From a checkpoint of a small transformer trained on Wikipedia.
Size: width 448, 7 heads of 64 (1 for keys and values), MLP 1216 SwiGLU, vocabulary 3909.
Training: a variant of SOAP for these matrices, 758M tokens.
Each number is 500 + 25 x the weight over its row's rms, rounded and kept within 0 to 999. Layers, rows and columns count from 0. Numbers have three digits each. The size before them is the row's rms in percent of the matrix's.

# layer 2 MLP gate, 1216x448, rms 0.188, rows 130-266, columns 352-383
105:528483517506498519517494501468474537513500513513438467501516507507483506531470529490483501534489
103:487498485495538532492473487510485488529461544491498543444499444536443446497534516471447492459505
112:460472492511501455499541498495475498506520512546533483422477492488484514499505514508487485517529
104:521514452510518485517484464493511533540483526495484522552543512582492509493523492508459506488512
097:453499477535502502503462537475488489499505527539504494474475479508463460540528498507465495518483
107:520512491476541493568491466536523500494487475511451520472482514469501461476461507503531483505501
094:530485526486447529442480549478514512486486516529475556479510527523404501478502513498469471558516
101:513502497520504536487496518482487516521519475547522497531512465476482465516548517505529532516469
096:468475454489506493497528463520497499462549476484470495537533500520525446508505485497487521513505
096:496518485490494485503482477474503500451466508474465506422529514506519447472525498520501471489456
105:491457533541468499481474498473477474495521466545472503547483496470558537500525443518492533484503
104:507493503447515514499515481489463498494518475513499513499512514519513497467520535486524514484465
094:519471519526493478504535546510542479500479497512464444515514505514506505499513498510481553480440
103:495510481449528499549508562546478504491495508522488549481465501493501469476474480439476530475518
101:513508512498498492511485474521516478426443510492499515463536506487519518508487535476521509497489
092:548477481513491481534514538508500521483487513474476466514499475512502524480413552516524485446469
101:539492486502497529504466532488501525533505500438444465489522495466498469497503451505471502445476
095:522520462477473482555507543519488474503476490532506510516502481484468530512557484476543475533503
110:512511479490486479491492474468506533492525510565529501489453485533499508561519511507515506498500
100:481463577498536457481512535477456519531473477550450486508526464517504535513473472506458511494544
097:494532539491492505532489513491497487516495465491507471468506512538500487480539487490469506497489
101:487485488513556518518491487474518495536523525493513538500517506518479509503481503530489511504524
103:517483489530520501489478494445479489480536569496515494499509492492526529497553513483495494504537
103:496529526464521502477476447516499519502457447513492505491502493514526525493538521525512492513544
096:512518469494482534490521468463486490490477522528441488479511520539526489467509487528454483470489
094:532526487545522498536533523512462491479466478453554514490494500492520498466497516521455493517477
099:480509474523514457523526508480496482520504498466524446482498532493523545515538506501515517478491
102:481573483490511462518525531514522467472499503467494449482512505524497520482514584503500499505463
104:522486485502530518434467532511492488483496499521508528495486481547464478535532523506480497479471
103:480522483499484471493495463472520517458492536497450515488452498505445493479542502535501491485538
105:484469497448534517489469482528481463501506517529493509486555482455511475498489502497484431459513
099:499518507501504526487475506471470484465484481531505479514496477469511533493535511522491520484466
105:533510529511484478538566467474519482541499469524494514500517522483501502509516494506520461529489
091:529546522483556505498478529485491558484501495515481483521484492501483485526544493480510524488486
096:504424506503510491524514463543525496516502496510511484505522509504551501512486469519528519488471
097:493493491504486518471485507490532542515477477553477460461494442503522518502498459550494495488540
095:507450547499503520500519471507503499461484523502505494474537506480476519507524479499519498549475
103:482474541525479478502482517510513517502502527514524510502505529517500504472487481509475520516503
104:526456545513491502516499447488502503467481522548471550463533499490483447508488513462509518529487
105:523501491520497475517518475561503538487520559511550514520494493480475522486541472499527489499565
100:521548502491511492495470536487449515469475491504493520506484526459536499517518498564537505522486
095:497483529452462479534482483509477522525513512513454497485490525512475512519538520488514505500487
091:521527517516526492504466487471458489500507549535537508504535506466530492516558460525500507484477
098:491468550490485522474532467515452525471438507468505447493465451479474495522536481489537506535518
094:473500530516491524503492498473533487448507529500495522495504554468479493486482473498512453518475
097:525494510491492540535491468536503456497522481537488489480482491463481485506510500451541514445542
107:441466496483501469458507496512480463515514517479519512470504498515545522486485477449493528507480
101:530506503504441508542514487541511475549530511544511487527488482546480532492543492500522528500474
090:521537505507493486489494509520479477459480520466482476545472498507482513505487515503503507508500
103:496498513473516491517583453497497476511499521470515468486436523510527526519476480555475536466483
103:526479488498483483550527504471507481524564528538501500539533496518468497532490516511504552465503
105:474493492534527505522511524530497490493474493513505497524525474493495464487492500435506517484480
101:492512503495499507498518481504489525487516482507474484442551532515459511489541528462477521502501
099:477503521478549492489557526474522496522478495521510516480502514496505519468505513523451469529520
091:516463507508513508497514543483537520508506491505469549508520487519541489508512465496492475513495
104:490492464494493521509481528471491517474502459501494481493511532477495514523500525496524534494489
103:511521500460549483515533524490450472518495448486490484487518457468522542486488517495501459471563
101:533532472538507524540480521544487498514506479551513488501528478506488503484509487510517512490505
100:504465485489494456477465487536486506491526487472538466503511516538480492507531507494485485465504
101:492472497542508530507553453506512496476469508495508528513537513480477494488495464501469466489523
102:515479535474535476494482538487505529476498520496545549520527498517527530527460500479545506498543
101:480471493495465478500464515440478532520474512502481556538500484489467532485507503486514476513514
104:516484502479512457565503498533532525504490534555523516485482511513498472562466484503523487496502
092:536540493504525496446474492482474497469451491451533456465494510471486483521489509488532510484550
099:462514536477555512529482461511501464517478490518502501487496483503559476477456495490502488522515
098:510483473447502510498526517454515547492482495514511485523492531484470521526517516499542485516524
101:510479488515521477487503524481525485500457508543484506480490491512515513501506518508451509513537
102:481497522488489460487489521530471549500510532485499489465505451483492512482507491473482532497499
097:475509493516509529500487528488457485501501505502495516488502536522460491524512525492478497483497
094:496502520500497482521463470479514473510448512494502476483486519503521487484495494547487493515531
100:506515498506525496495456488530497499467484505529434502492486482479526522532525512510537500472491
101:500484518468494532499496476514512485512467483495535499486541530493480509449518521548546525493528
101:505452497436469549517505464494467493505522480524504511443519509473478529480554454453492462500507
089:550470549475493504508472491562500511521516525480497524507569498530493494481505487502473448464499
101:500501538529497510530540502531512510510485521507491484517497498478490492498494491476529458510466
096:476468485489516514483534506540481506476450460541515519519487504449484523470480499507492510475514
109:462506504503513472513490465508543529547501491512539482472502471516519521493519517527492502512521
106:473488496491559462510473510537533544466453509504484485493527535516538461532514493514532504497497
100:514484492534475460513491442498488520451516485503543536473510521490501523564513528454476518504501
102:504475505491548478530492513506506537492530523527515478471509504539465452526541530479519489508487
100:506529527496521483573514530493479525473524482495500520525475505566466511473491453519511485517464
101:550520512505507481502509507510508521516485489473528507531529488493548498488504529556473483531522
096:506463488467516459482541527497454517506464494537471535521484551509524448478471500518487552456451
100:497511499513517546557490509523502504490508494498470493471510521456522489449519500493501489497528
098:531476461511494521467480488463448547521505496525463467486511528534479456492487498549465500499560
099:485510508517511505470505491539461494498495482470530474501543513493507509519486529551492463512455
099:495476502493484475522460478492481500503475496470466493483483491470509471476504484525495523461516
105:539515468486508481508470547498521497536487501504518514499514477519533457521503519483498531505516
101:494479496467454450497498523515493501487479505501443471556464475477489484494456488483528530504460
098:466478473523499504509527540519485510481538507454524479504517474496557558471499528446514476496513
100:501493503462481536464524480438479477492525455513488518525491551511494500515485502468478490491510
086:490535495532537483512460543500515476492497560539509474474521510506548516508498500494518490502511
100:531524464508516510510443456484495568451482557504521530441485460462492520476529510503505502478543
096:504499487494516482474519490501477543534447478536515501505475474515521553492503477501445484516498
098:508449519495483482531568535495526482492461512517472438538496491508499457486456490462460518519563
091:509512471493498490491515503470506507490491484464529507457516497461490464548520524520490529529475
102:507502511480499530502461464477445518471489496486483479529529516477535554514481500522486498497501
100:493498548557460524525479481503518505516508512468517480499495513542551489491497505509478495511496
095:541490548542502479480473501514506511498510494528519520544480435514509535471541501516481533511521
098:477499493483478490451491502490530492498528483485512504550477530499479508469520488520483506512521
096:464541505477477484492506458469502518474519480525447530468558493488528499523509463486521515493515
100:501498495520537513464533499512464460484472454518523491486504496466474487513460485538485493477470
112:495493531457513482484469515489484501488483450478533516483525487526517493509516508491549506505473
103:526487473449460481498517514477539509500527525462472505491490482487504488507473485526526508491500
115:503460500516499542509486508508528519474507515536480514486498474503519557472511495524530486441571
097:458488548535498493489543518480464523470501512515486560515478492501500524462494518527506493491517
102:524492523510481499536502466450515479486519528518524504531483508527480494506497486475489485491453
099:521484501513506525497506516457513476451497495526469484515494512481507484465508466504503528495492
105:496464479461532499507489534488514450499518505443472489535493513535498506510459532480514524514487
093:534501514527478479501496548489491507457465495494470513462508524501500478462453502451518450495479
100:490520520529526513502527471509504498507552497469473525518495511493483510517490491517532518461460
105:537424525498498486518540526458542507560514485498503461487496513542518507483485456487465516499524
098:469498458496480496488508517498490503474526530514468475505478495540472479513486477535505499501522
101:460515531494459553481506513540516527493504565473465531503531499501448529489535493493505501503514
099:480490478511494482497469524481498484526478517480511485498486505502535483502494521491472474524490
103:487506510496525497491529481520492508515529482511486496484467495495527545486508510526519512541545
099:481514559491493485520534515492504489461488520506469498484546496511517507500499510494495481464472
103:514490533530508540494481477515455510494478518507490488524482507480493514471519444483509492494486
111:509503513535490477495497531492540530515507536513494481510526493478483483516551532520561500499463
102:513499527478527509512513491453498472538499507476516524492554547513467488503493491477494518549499
098:492534477473467548519480507524505504458518523464491446446490523482494523504487489482505497505516
100:535489515490501561520513503471568531493478512508480527523481518492471495483472536490519484484467
095:505469526504490495469469517504492495502479539499498462535503542476487479485509528490495497498488
102:501537510507496487493494521504510504496498538520462488496455525499530485481494447469532523515472
098:514522496526513506522536491520463475522449489513501550501544483444526454506505493544521507517491
109:510506512498509492554500484491500506479455495485500487533468488468510510550531505501511515509535
096:505524493509483482469519517502479455524501483497506504506505523508499481468490489557527499548495
093:444470499554503469510517526475507513462495479503496466484497461485501528533486483502490469514455
105:530474498550490493500471496484488485501499548532527507511440518480495527475500488399538499496529
100:515479557492524478483482531506501511507483459506533509508518505495525503523532499541499510496507
096:466529522443467484496473534474461498513496477502485473514522508497545529493511480492506480476529
102:551517488522551472538499471500485503515514490461509505524515490480492462550492475557496517514513
099:520516475487507470536514519501522507475466504521537490467511509506517463517512497531490536543528
099:521492506536521467476545501527494447532490507500496465476509509502540453505517502537503506487501
096:440499523498520501467517484515504514507501480509486522482477499456509502499489472461459480504521
100:485511536507514514498514508564468457529475515520507496501492477542501458505529470491496473507508
096:474494466504518484499527517508510505479474488461492523464476491504511486511459478474516515493470
# layer 2 MLP up, 1216x448, rms 0.188, rows 130-266, columns 352-383
108:498504474473523499438478486524473500522516515491491519517498503510513540517515466482499487505451
100:522472495514490495463506552487515506470486431506485478501512487486505556450495527513486539496493
113:524496480433516493533496458521489481511486510467526525520502499494505509516477469544525504501484
101:488473519493442495451540506451467525455538469503513501505473538471530493521494513490476521508494
094:443503496489491482487494501490522487544502502547469558508493522505520478550499469486516466547484
103:507514541532492447513512428477501477484511478521513497502477500482526492491496494499542497514529
092:508469507503520481484499455497523493486504482456485509502473468485514543502540483537549555482477
099:517493497501501492500465482486527496457501530541498525479494477490524483503510509518518521511514
095:528489494468487486465479537534504523514497494505482511470485539462510565489549501461532506494481
091:505513531520469558538492488494487531504467501522481480448494479508516515526478540495485483488494
101:508523457517512528494514551514505497508505507482541531448460533524476471512474527491481479502501
109:478510491507490481471452510457483528476491507466500496530451539510520518469481534505524508519494
094:484531529486491543464445455538505559518475498476532518509492478489493486494506497481510499526545
097:522491514465555475493472540561463490499525517497481523511516468512488520479528457491497490460523
095:515540492535552473469450486492506515488485488478472535451506541519506481486508484463494503479514
093:454521479479526487481491471492494511509504485490509504494502526501516475494565491476475542537519
104:486488523477496546471478506499511488460497483481500530530524510504497510524474490537525506535498
095:506470535510459478519500492557542478478498526488524453483487496522490502500506425534514500503512
111:506506492511488484506463465474513537473543533551548481490456519529522506550491522495525521514520
101:526525479481483519493517444521523497462524493490485485497494478493480533521487480497507488509447
096:523522517503513515557550492522519493502511479506508476471541483533479505493525514491507506477500
106:433515501504476517443504497534501490511474510500506528475526525510501526470474480497463485501520
102:519478469446512546543509491492505537468512559484468476487486531554504520528537484492483510509504
105:467476485540519483516503542512528513529455499475527529553516496514456487475432489498419495527496
103:501513537475485529515529498501484519511539569512531484463548492516555524495492499515474535467512
096:447486468505481511515512482496554530501501509515436505473500543509476497514510484482522548504484
103:509497498448497514535471515458454528492469483496489447497490485513496495499488485518534511478482
102:473520459481474502492475517484527508508467484532524498491511519478534482511529465481459523532524
110:495494472501498527477479511524519480516511506472524504499466505531525515486513493487501499527486
105:502497533467452476525510549500466476508489506521474485507514472511541530514518523506483503514471
107:509474478531478507477533532489504543478485489481436504519473509509488532468502501477511535546490
103:496501552494480492504559525508517491493533543483509538502503496523500468506489493496498478502536
105:510469527506496482503518443477536509504530495478495532508528486506469518519516476509553483533514
091:537522532543532477491480547515476515452487502550504484502512479474488485485531539486519528487488
101:507498480502483495511518444510526483527486502511508503466536511498491494494519453527540499472492
092:487487482503478492531513488502480480466511511459504540564507511529500484516486511499507493492461
095:506476494425463505513505477474453427506475562471478479552559483489523508506501506490505470485479
102:510458545491509535484469471508490527502479506486515495527518477475474509505507472477499541479470
103:507518470502523457492505551536511507532488467452508455516470491491529560512530492515504497513499
107:535471503524528516549477494510508494492528478514545536485521517475524495515466439514512499514504
097:559529500508488504493531453483511466522510469495539501503546479494560456450512487538527466503529
094:487469517491535439478451502492494484513437505474491480470539481485495499468487479525474511489526
096:474473501493522498478503463470470525485515483476484507478521443464485476481481519558562527527509
098:502560503485500508476499535508525480482534481499505528533508506476433546497521502491494480478526
096:519479469466500497504501520530486471520499448485523498471514460498530541506466525470475533503521
096:519482443507493467508501533474537505507508505497467515500491530495506535472488469508464493492509
101:542500534504486522478487471519470505533499499509487537523459490470484467492445491498476461436481
102:537483504490565504490504507486465524522505544507505493495489490459521500526522531523468496460464
093:516477500483468477516524479522535519548495493497496513505490495484492495482522524499538524500492
097:498496525523491507483505490489531495508501517534499533502564490450514485502486494492499499516515
102:537541520524503532510477521526512488547511497526498499490478463520466497495511513532516508464526
101:469499498478490455550497458531467559475502531491487513484524511548484509500486498474540530481469
098:492490499500523473512432521428519505487507540523477522477479453516511487499513516513543460540482
095:533506501509481500535497464564453530464503496469492507501525490532511499516518534487505493456480
092:444538476506491510494500461492466498499516540496518458493519519513479515475521537507523512510518
108:468543464549528478504532542472518545515478514531539459505518478483521494502508521480482485471513
101:471489539524505499484528501486512482485507479527501558478490538492535517522502482507474495474484
102:561472472537494524511484504508445486538481506523575452484494521527469501436527498512523501506546
105:497472515509545505543526517492531509521506493481486561531512486509469516499519479493524484494521
099:481483512516507540506489518523483487499498484512490539525531500514490500496498446519475471505500
100:538465491511462518513466490520459511492487498481540529508521516530515482550485531492507479481509
100:558522545496529538475467509474489452453519478524482491509463530471553490507493492528484475488444
103:484528486503528467493500475537518526493467520545504501500493525516535464549500501483545484521491
094:495491438457484514560519496506526542503512457495463543461455474516481495481468520482507519519510
090:496514508511500489488462488491491522547450529493555498524477510515502475518482518532492568497505
097:529515440492481477484519495453497541510518514536510515501487533501469521513560489522516489524545
098:467489466510505493459529538526471445507473495451537547466503437506517530487503493513513480538458
098:525499466505520539477519471480523466513477474499522498501523500530530461506509518520497483510494
101:503459478501514488516471480500440471503525479563494517486495498487533518558515456512502529505549
092:493542502492519487491445499489502457497466520484520504481478516469523514467509491570513507504533
102:480519554497511528527479513435505495481514535457491479518509516474496529519513507519549509513512
104:466523537450498487515481471496549515497470479532519504497493506497500509487530463517586507507510
100:447508456521528535476552537474514490517486458477504477526498500527484512512512509503559532511483
089:547461502455484492475501470587491521484493493473504530465532506529467471472500501492471504465509
101:495493503509542507510502509509514476498465501504472552481514510481513531517462483492480513475500
098:484485473498500458513512485512514502470473470511483495480491525483504505465584509505513484526552
103:512498456472533508509527531501515503452533507487456499483544512492461486486496534491547509541433
106:521500470532501487504480470472511453511520476509541484505498540488502498540499498495504534504519
100:484493523504472564479489517499529515536498505491469491495508480481509439492519526544551479497484
108:532455512476552489541501530497510535531491521500501490493495528495460519509492540474542477521493
099:541528492529524486484524499529481516482482489444475502495470502499537538468549487486515501491524
100:495517478484493495468540469468470504507505508483468474476497529476546483488479488470489522490450
098:503516482528462515508515459497519556501486544525497509456476487509461492510542500513495480526501
100:535508534514515533572475496498496490498495485478487544482493502453530488485487523518489504498514
098:468534528515537495487530518542494505509471510506492479538496507462506532516489479526475517468535
098:508509471457566471530477520459537544480526526531488488519533519494495518475449511465531503488531
098:507512512475499467483474481491503518493478497425447500518496523516536510492544504557499493456498
103:508500511490490499501522510532477499486490535492535505478492481520505477534542480498463537430530
101:501463456487533515506516516484503501484506490466560509484523483485499485489532499512434453482504
099:444524522510506499504537529561499496491509509509521487500546529487536513495524509453505443506519
094:473503496468507542464515503466532481491501497474525533488481526502518493538459487487520475552457
088:505467521463483528491531455506536532528498422474504531560487499529483495480492505491496531493469
097:477495534442502469542522472520469443523497482483477490534498509502515526517505481518492519504462
096:498495494488513474477472517499489460503498535487497453512562473521559482515501497474505546482550
099:474496503494473512523549492514463532505554478522494517489474498498505480519507547531520476456513
090:502492457486505500503481502480498494474512502502497543523491526523465484446495484471508534530504
097:497525488472479499508512507483501503456494511499493489514508477506492475480505510520526532488507
101:498491557488484519466503452503454461504477490474478506483500499529534519484515518513450514491508
100:486513473475473548519521480499467488497509485528488496475515560516491537517480490478492489528494
096:510504513486511504480523462466477490474478473489552483441481519457508467546495514537496521460516
102:501483561493514504503487506501473534504519495479487525514457504493515516497479500524528511518500
102:520512497495478524518485475497528552483519476504484524517503484529498513499526480474524508486518
110:516534496514511532493523454534520508487524470483469496482477516493462503531493483502505526526523
102:519528456511507501514498486478521472545530519484499488523458502513507473466474488526506501511446
110:514486490495516522520479480488489478456460471508476494532458476451525494512508470502483500497497
097:504518455437531510465455506483533532506491532477506480511512523492514493507523479488518485504475
098:495516511530500512497450516474475489493493499482503448486492516527512474530463520515518468522515
104:489494453476533503490516490442521512498472504509475496479505482515493504511453487512498527480502
102:506525466514516467459543469504531502478480485508480516482496516515489479479511521476473512498458
097:495539538505470506502506539530496484484516500528493510492522529505510463539472470500466478534517
104:533476538507481547474526475544468494505464495518516481490549545516490498495494536496493502516482
106:468558466497512527531501560509472498478482530503505517499510473503450514480507530514514500485475
098:509485536514488547493503529471544500562442506471504549502481464515529530492501490467467538504515
100:529463461493485501474489507502466497516533502528509481494519498507489469546537507508500485497444
101:515506502473524520532476529488477476456515508452529542511485459490508507489468524474512526500473
101:483496487527491508492493499478483508516512498495521469419495499498544500454468481515498493470520
095:512483457521547506514492437477486529512458464512478501495509502492513476489483507494468531529511
100:545442495518536520475463502520546492488552476530485469496558481489459477499470488487463503492489
106:481520471528467489546477529507532484486483497526487531547488493481451535526503533455526512500481
110:505522507487523526507515509454514479550513526466512499496540518495459470507508507497498526520523
098:520497512469536446552495523499513506511496455540480506481560483495528458555513476532493446505494
099:513489489516511498508508509517549513529476483515495514537535538483513489497460517511523499520460
095:522496514496489477481500508509518518517490532498499465545480491463536506479520522491519450524470
103:550478482571554508457536519515502514509504488467520499509472536501488509543509444536486555495476
102:481462518472497526504469488499522519456553553515504492544536491536506517490482494468508475469511
109:460505510472541487490523524534481478452503513504481505527516518493517541442543472514503519512511
096:482490500474542477490502506486508498529529515457502518496484479518450500457509519515569495446482
093:466490504539462536484492510501490509471514488507495488500508492484529510501494467511468511497466
104:489491546473549514533505482530520504519519447506537499499533473529511459538489466559484481465471
101:468539504520509524502505535485454520477498512495507535486494487495527501483525530499464483443495
097:489527523462452467468440525519502516513469486502503520514545499550532486498529470470495497486510
103:512504471515517456493478499491433486519508517515569515511481489544540456500502480495495503485506
097:485485494502500519491493477540455496541489470479448516504482474450497514461479481441499477491471
098:483496515551522465526524516474513473485473499479488497491487491498497476465476505520495504458524
096:527525509498526489543470520540513488442488513500506501513530494535514501523514497517538530494483
096:509517476510472506490523502503499510525501473518510557490473482543524502516514483483480516496498
102:513522506497526487471540516485499475484525476481525509468505517481485513525534504527544511500501
# layer 2 MLP down (transposed), 1216x448, rms 0.174, rows 130-266, columns 352-383
108:479490476530483519485463546504470513501510526493487487487532559510461518534471517483496516520514
104:493529508537499479490498536487490497475450516497486522458499473454520502465510516502510505536505
103:512506493546468517476504518519484511507456509463495506539549511470549499525483450485506467488514
098:510537517550509468503538493502497534488517484489537504472494499476486524518503496436518480528506
098:542507499522478490527559516524518454505535498546503501499502471511521464457457489509445521525484
106:523494551528455509510509478501539501482506502490527511502533481511461487485516531497504478456484
094:498500471516521513461522459516516512507500488479454494431502460472522481488497475496492496495502
097:475492482479462477488505450540506517505495500481501483526497513486461494486518464498429532534521
098:460497476502483510494484504500460511483519535511471480546492468528517517515501510507527487489518
099:511467488476486442487518478477456451513479542488462534475500485456486510534506518491473520478488
100:524539506450479482526510479483494507521484524470498502501523537531420479483455517497500493516454
103:552488484476485477489449503495534487490520482476509456506470528519493473471511525515493527519499
099:518501517480480531506490490462524485466508458468502570478508513473510490500545472508453466501522
103:473462501511500496511507489536569516426478506504489520533529467513515491485496467491504492485500
099:521453485513511470513472527476478487464482476499560501443513512542536517460496530473489521559492
099:481517534495483533516484485495461484512483516471546491489482458517466485497503504519505499536538
103:500521539486487520487462546457489508513462459463520529491492489504496489521499496522474458514550
100:480530490497525512501471508520578524533518466487525443523528504508490491533485457517486514497499
097:520485521487493486472507464546477497455514483502539509527430473476509494477495473504476447493501
102:511491456520481507528497483473495470469507504492611509477471477485526488501521475481582507475508
095:512516495520542513504492531485480513522496516473524475484475508568478518493564530448463494526485
102:506484471507463539508544493504485515551492484512517514477526539512509528494504509456474496548529
102:515492512473535516532481499490458499504514494496493447510508504488517503520498513487504468539521
106:491485442525486546485492530484521512486536553487519530515484506479492441543537477490517513479475
101:474528502514490509504468464530495513489500511543538495484518487505519525511492481489494521479514
097:457529496473522501514482497517533514532528512475509480493491462569548501495484465502493504524482
102:516496543491513526507507465463514490478525509494475504537504498457499493491481497535465503471521
101:493477492485489477515505510518459455470536486500539486462551505499499518456522512502549522468472
105:484494436503459504483495493515510474504481502525509511507448516488503503506510461461501504468506
104:512517506490503482525466491524498495510439507477470512532510497508505438514525524534501495485516
109:451500497491507506559527467511504529518511459487505519464493537489471492481475544466528463552515
098:506497498543525482562511485545536508496470495509429539454506546478504510495464526533513464524517
104:473530501522497499496515461500509458495539536536502567504491471496537499497511476494522500522545
096:553469529498489549504498533546496495454510499496488527531451488504564480520535500525494583483533
102:498513471496478425501488473496518511508520486549502485476574505481520496488500487535526528510475
091:520480478467489476523527531476550448524502543465482524482497510493483505508479498488520502542506
097:511492498452523548472550467469517504489492475542531492488506523537516480506522504486478509506467
101:488529538488464506490492446530531516497509502479515463524536451492476528523540500485531488508525
096:543501523520505506495531497504504498489499495516503520512469522505488523487473485495485522455489
105:530500505469489491496543515530526492513499468470501502537543500495501505498535512494469514471519
098:494497487520482520496522514520490493527531468476506521517512454509471499495524528465478469534543
095:480450446502480501484504499487474506489473525510490543513513508485443463532475505482501527485502
095:557500501529467450502503499494489472522468498528496500472503474506528498462473459523537504522482
101:566508492502473516546503539474543520506515526518455516497512522512495506490490476470477451460489
090:527502527505473496493509499532470537495461460471522519433501474499479551478503480511513495508515
097:517488483463488478502544526504543553506555514495490519495499496479510523461489479534535461492476
100:497530494510501535511510471484488506497493486559473510501473515482525462475489542519538512501525
103:495522537514524513527526482498496510559549507500484476518448473510484524481498510486475490477527
096:498491508502493507485494476466517533496516522475466510530487482472521553503497527517463494455451
102:505474474505507487456502512486468503494491454483524486511490526463531490539515504499505495489493
102:497500501494485481516484468513509528520505507526473479457535469515504508529516509486491524474540
101:483524491459504521538511480520525497530509502505456488526536515498437519469516482456494454483499
103:500499503530482482527460508486496485519505504474492507485504514498499481510526512506494509483469
092:547499485467529465502481463520483526481485519501533481505472548533543478522491451533548513467474
096:477497518520495510480497475475485497504510555475495482539450521473524476492493511490513485512511
102:505494492494500487509524499452513539497419517526517437503480502502493499509523506489487464448519
098:515451507510522490517491514531499490513546460504467493494480511479501515448491488529496523516515
104:482476502500521481559454476489511527513513525490545504465506547526486522511518476516513482492512
101:550510512498486482539533479500502520547493483476500489487448538446505464509516472491515481498462
098:513558464518477513465556515490490523475489435539545499523479497513482498466495484491496494459496
101:506509464472510506495486510495545510496492508465496547537497480506475507499489507507524492492557
103:505480472484466497490471477490525511489484528482520457488512475528532505512507470543488487538500
096:450495495406506500484460491525512552511492447566527530509508508517515468509518484496491484496506
091:481483502478462488548505515482513513472515508538539529503499491478513519478486514504538538499499
099:513510499483490514527491487463472530477473523467507462481486457458471479519530545563529499509451
096:488571489487496462532475506473506530504482484543542536504486504527491508504513472513523527518489
101:477478538524531504487484483457509516494465437517517501496469526518474523509516499517508514491540
099:494502481524493476466489492427475497509473507489464541535507533495511506480476514487515510482472
099:509488496497474479524470473495477512481440494537503497496508549496526528488534496452539498488500
098:500549523434511503489443473502559457496502481469514534544512497494490506518503484515512515528510
102:507507532455455546535504541472515536531527458494562512498514501545509502496482487516553511533514
106:477486484464510548481496457472516526495490466515423482525514549517519560524542494534531537517507
101:487494508519458504513523548474447472502527483471530478518498489559491523496525507527556495485474
090:495462533529502514528476502502434513464555501483506532476503516513493478479495503516474504497500
100:490499482536508501445502542489551529502496513510501485530492454512529491468510469513519494514502
097:512510475464478497526542499509450535510541515505513525530503532474480489484493528538495506501516
105:499528491506500554517506523478504474460511504507448509522536500525479499522548500480477508490502
104:496526455534503506458514488475516519508495504500546458492477507546437510525516515473525517493516
099:499490492485475481504475514447514510531540496470459512502481524504483521521506473472483518471504
106:469467513545526482517545483466492512494476478478524465496503557560422447512485494537530540492518
103:523509492515505482514481516459507512525514540473501487504510478536484466495468461547528557458460
105:493530464516540487491517500525524471482510534496484505537500521500539465488487490465451522482491
104:480525487550547528479488450467479521474510522490484450487502509499538490511474529507464498482514
101:500508494502493521564498516507539497518515497471512549494497514478503536478501513528479486500487
098:466510494515500506455529477527500500490474525521498482497512482460517496510489499475492516542496
103:510510545472489453488453518537473474501480476522482483482485476526508495493471504551500496482528
098:494491510467495517523504509472485495466458544452461496535486463514489482504509520477505546485482
110:473507468461520475530480500518498448515487488467494477543466528513532489499476508461513512476534
101:463515472483475470514512511497509522521509520465525536515492511482505469484526538542523499501528
099:526499471434527522542496497516480470466494522484596483514483533442488516467516501512513519517552
095:498484507480530494491479480485534463531470512512530522483498563510497497507510457489488457512466
085:522496506525545490464506487499493493516520518493524534536473511512449513507477467506512520526479
101:515493533537454502550523534502499514490477515556493495529478557516476514525512488505480484531502
098:494512498468533452497499479510473487478456526521534515517481499515499475495500524521484477492472
098:473493502466511478547530509506489500491487492509462497492495476499518520501489454497484522448487
096:456508538490478513529439494486525507537509506560516529538533514525508511511479531456507496485508
103:473485530476498497503492497483466461455534504513420451461525502479500489481493497511504531489526
100:489498523490510529504512540518465535498488559434501490513537504517512491473447528505475495466466
099:464495525510526524543500458505532474502498485471532493495500521452514452477495483513505501512522
094:500495519445527518543517511520504512486486484487506519463511520478549503499506472510526512470508
101:534490504503485470526484473519493535488531517513479513514466529511477488503469557530479498475486
101:475505481527479479500505520507547571461557504503446519517472508522524527489500517564521505486485
112:495496477542512468498522492546495488496513533516457502511515506461485508519475501465493507501505
101:505516500490503464522526499480481497550499503472476465442472486515521510484480478495492471523495
104:474452503498499455560479456488520463550484517514474494478496475497527482486509470522509496527493
104:481557460505478509511519480509492519488485489510497543510470495538484512508470493522507506475519
098:480498540454530459496488534502459485511496513507492451462474481568465517491496555453504504498532
103:555483512539479501539499501513479505483558490525455511461473498517469480493514480475508491528509
101:522489489513523485480525548480512564494470527543529516481532488503501500495510468513483508480552
099:464473487461501542520498458538487551525481521454474483484519499504476494464561484473484523523491
106:487515521478484470487518477490466477510506529499505491474519498438507479460505477516500485483486
097:445498440484548504474494503522518506495474505520524540534553517531447528513501500537435498540492
095:460505497512494500505479470476493505550500459438533561467522472506473549493472499500487475484495
099:492517502499494529514472510499510539477472522512518558481529473547471501475523521481528540569494
099:471496475503492520467507498487492513509475476520480507532511530475527471485497488523504495484463
101:506479470489491540531490496513506473533479503522495502497479535498476507482496455547552474537510
101:495511463531537553547513498449507505511478543488500510490484511513510483498483510480499494514513
099:501485527499539494497498521516502451515509517496511536479487474517491507501480514466507488502532
103:507555514471546499476512460519493500494500534477507517528471504484483514443461498556505471509476
087:513507491494483542478475516485504500502532488512524493477525503494479479488508558502503523489486
100:483507541526522539491507526471480509509481458480469514488514484480526482502522535489510515453476
098:508443519471497513466498512468500499470499454478513525447477499508520554509496522549495504482476
098:494472495529528484478499539518435483513450500457475514498461506495500475485521517486486516488525
106:495538480499541461493540484521529479485494447477531492518489495514485466544474495517511528487483
098:547496512459530481472478542510536503501545498512502492461509497572474484510488493498481482498494
108:547510533464527550514527485505527490513488501496477471509511496496488497482536511551553523521487
097:485543477496498494532521532486491571517465521457504487512513502493488501522494487495502526514465
097:495521421525497505524504517471465500504493502492490511472559468531511463504509514506478467472462
101:500469458553509502467501493505508507515492499486509488497501480500521532495482517494489488478494
103:470475552527507499507537489481521521487505517511529542480488496515480512550488500517492529501534
096:561477503502510502499505502483493459510528493536513501491496481486458498517475480552493533486499
101:503518474491517481496483496459489532450486485496522501504472476552492517482512549451481489547491
101:546493487501479520491484498510477522514494485484498497532477484496487488490552506582495520505484
101:537523547548526491543496504523516449570477484488495479495480470513461484514519461473505482540495
102:495523502545506519535531511517487516498534494510497461454466487537493484493518466460516532504505
101:524512500507447531525549522548489552510534484491549554520476533527521576503469481533520458475470
101:494493495505455499486518460507509532472479474545498477561468494525511543487509479512489518512540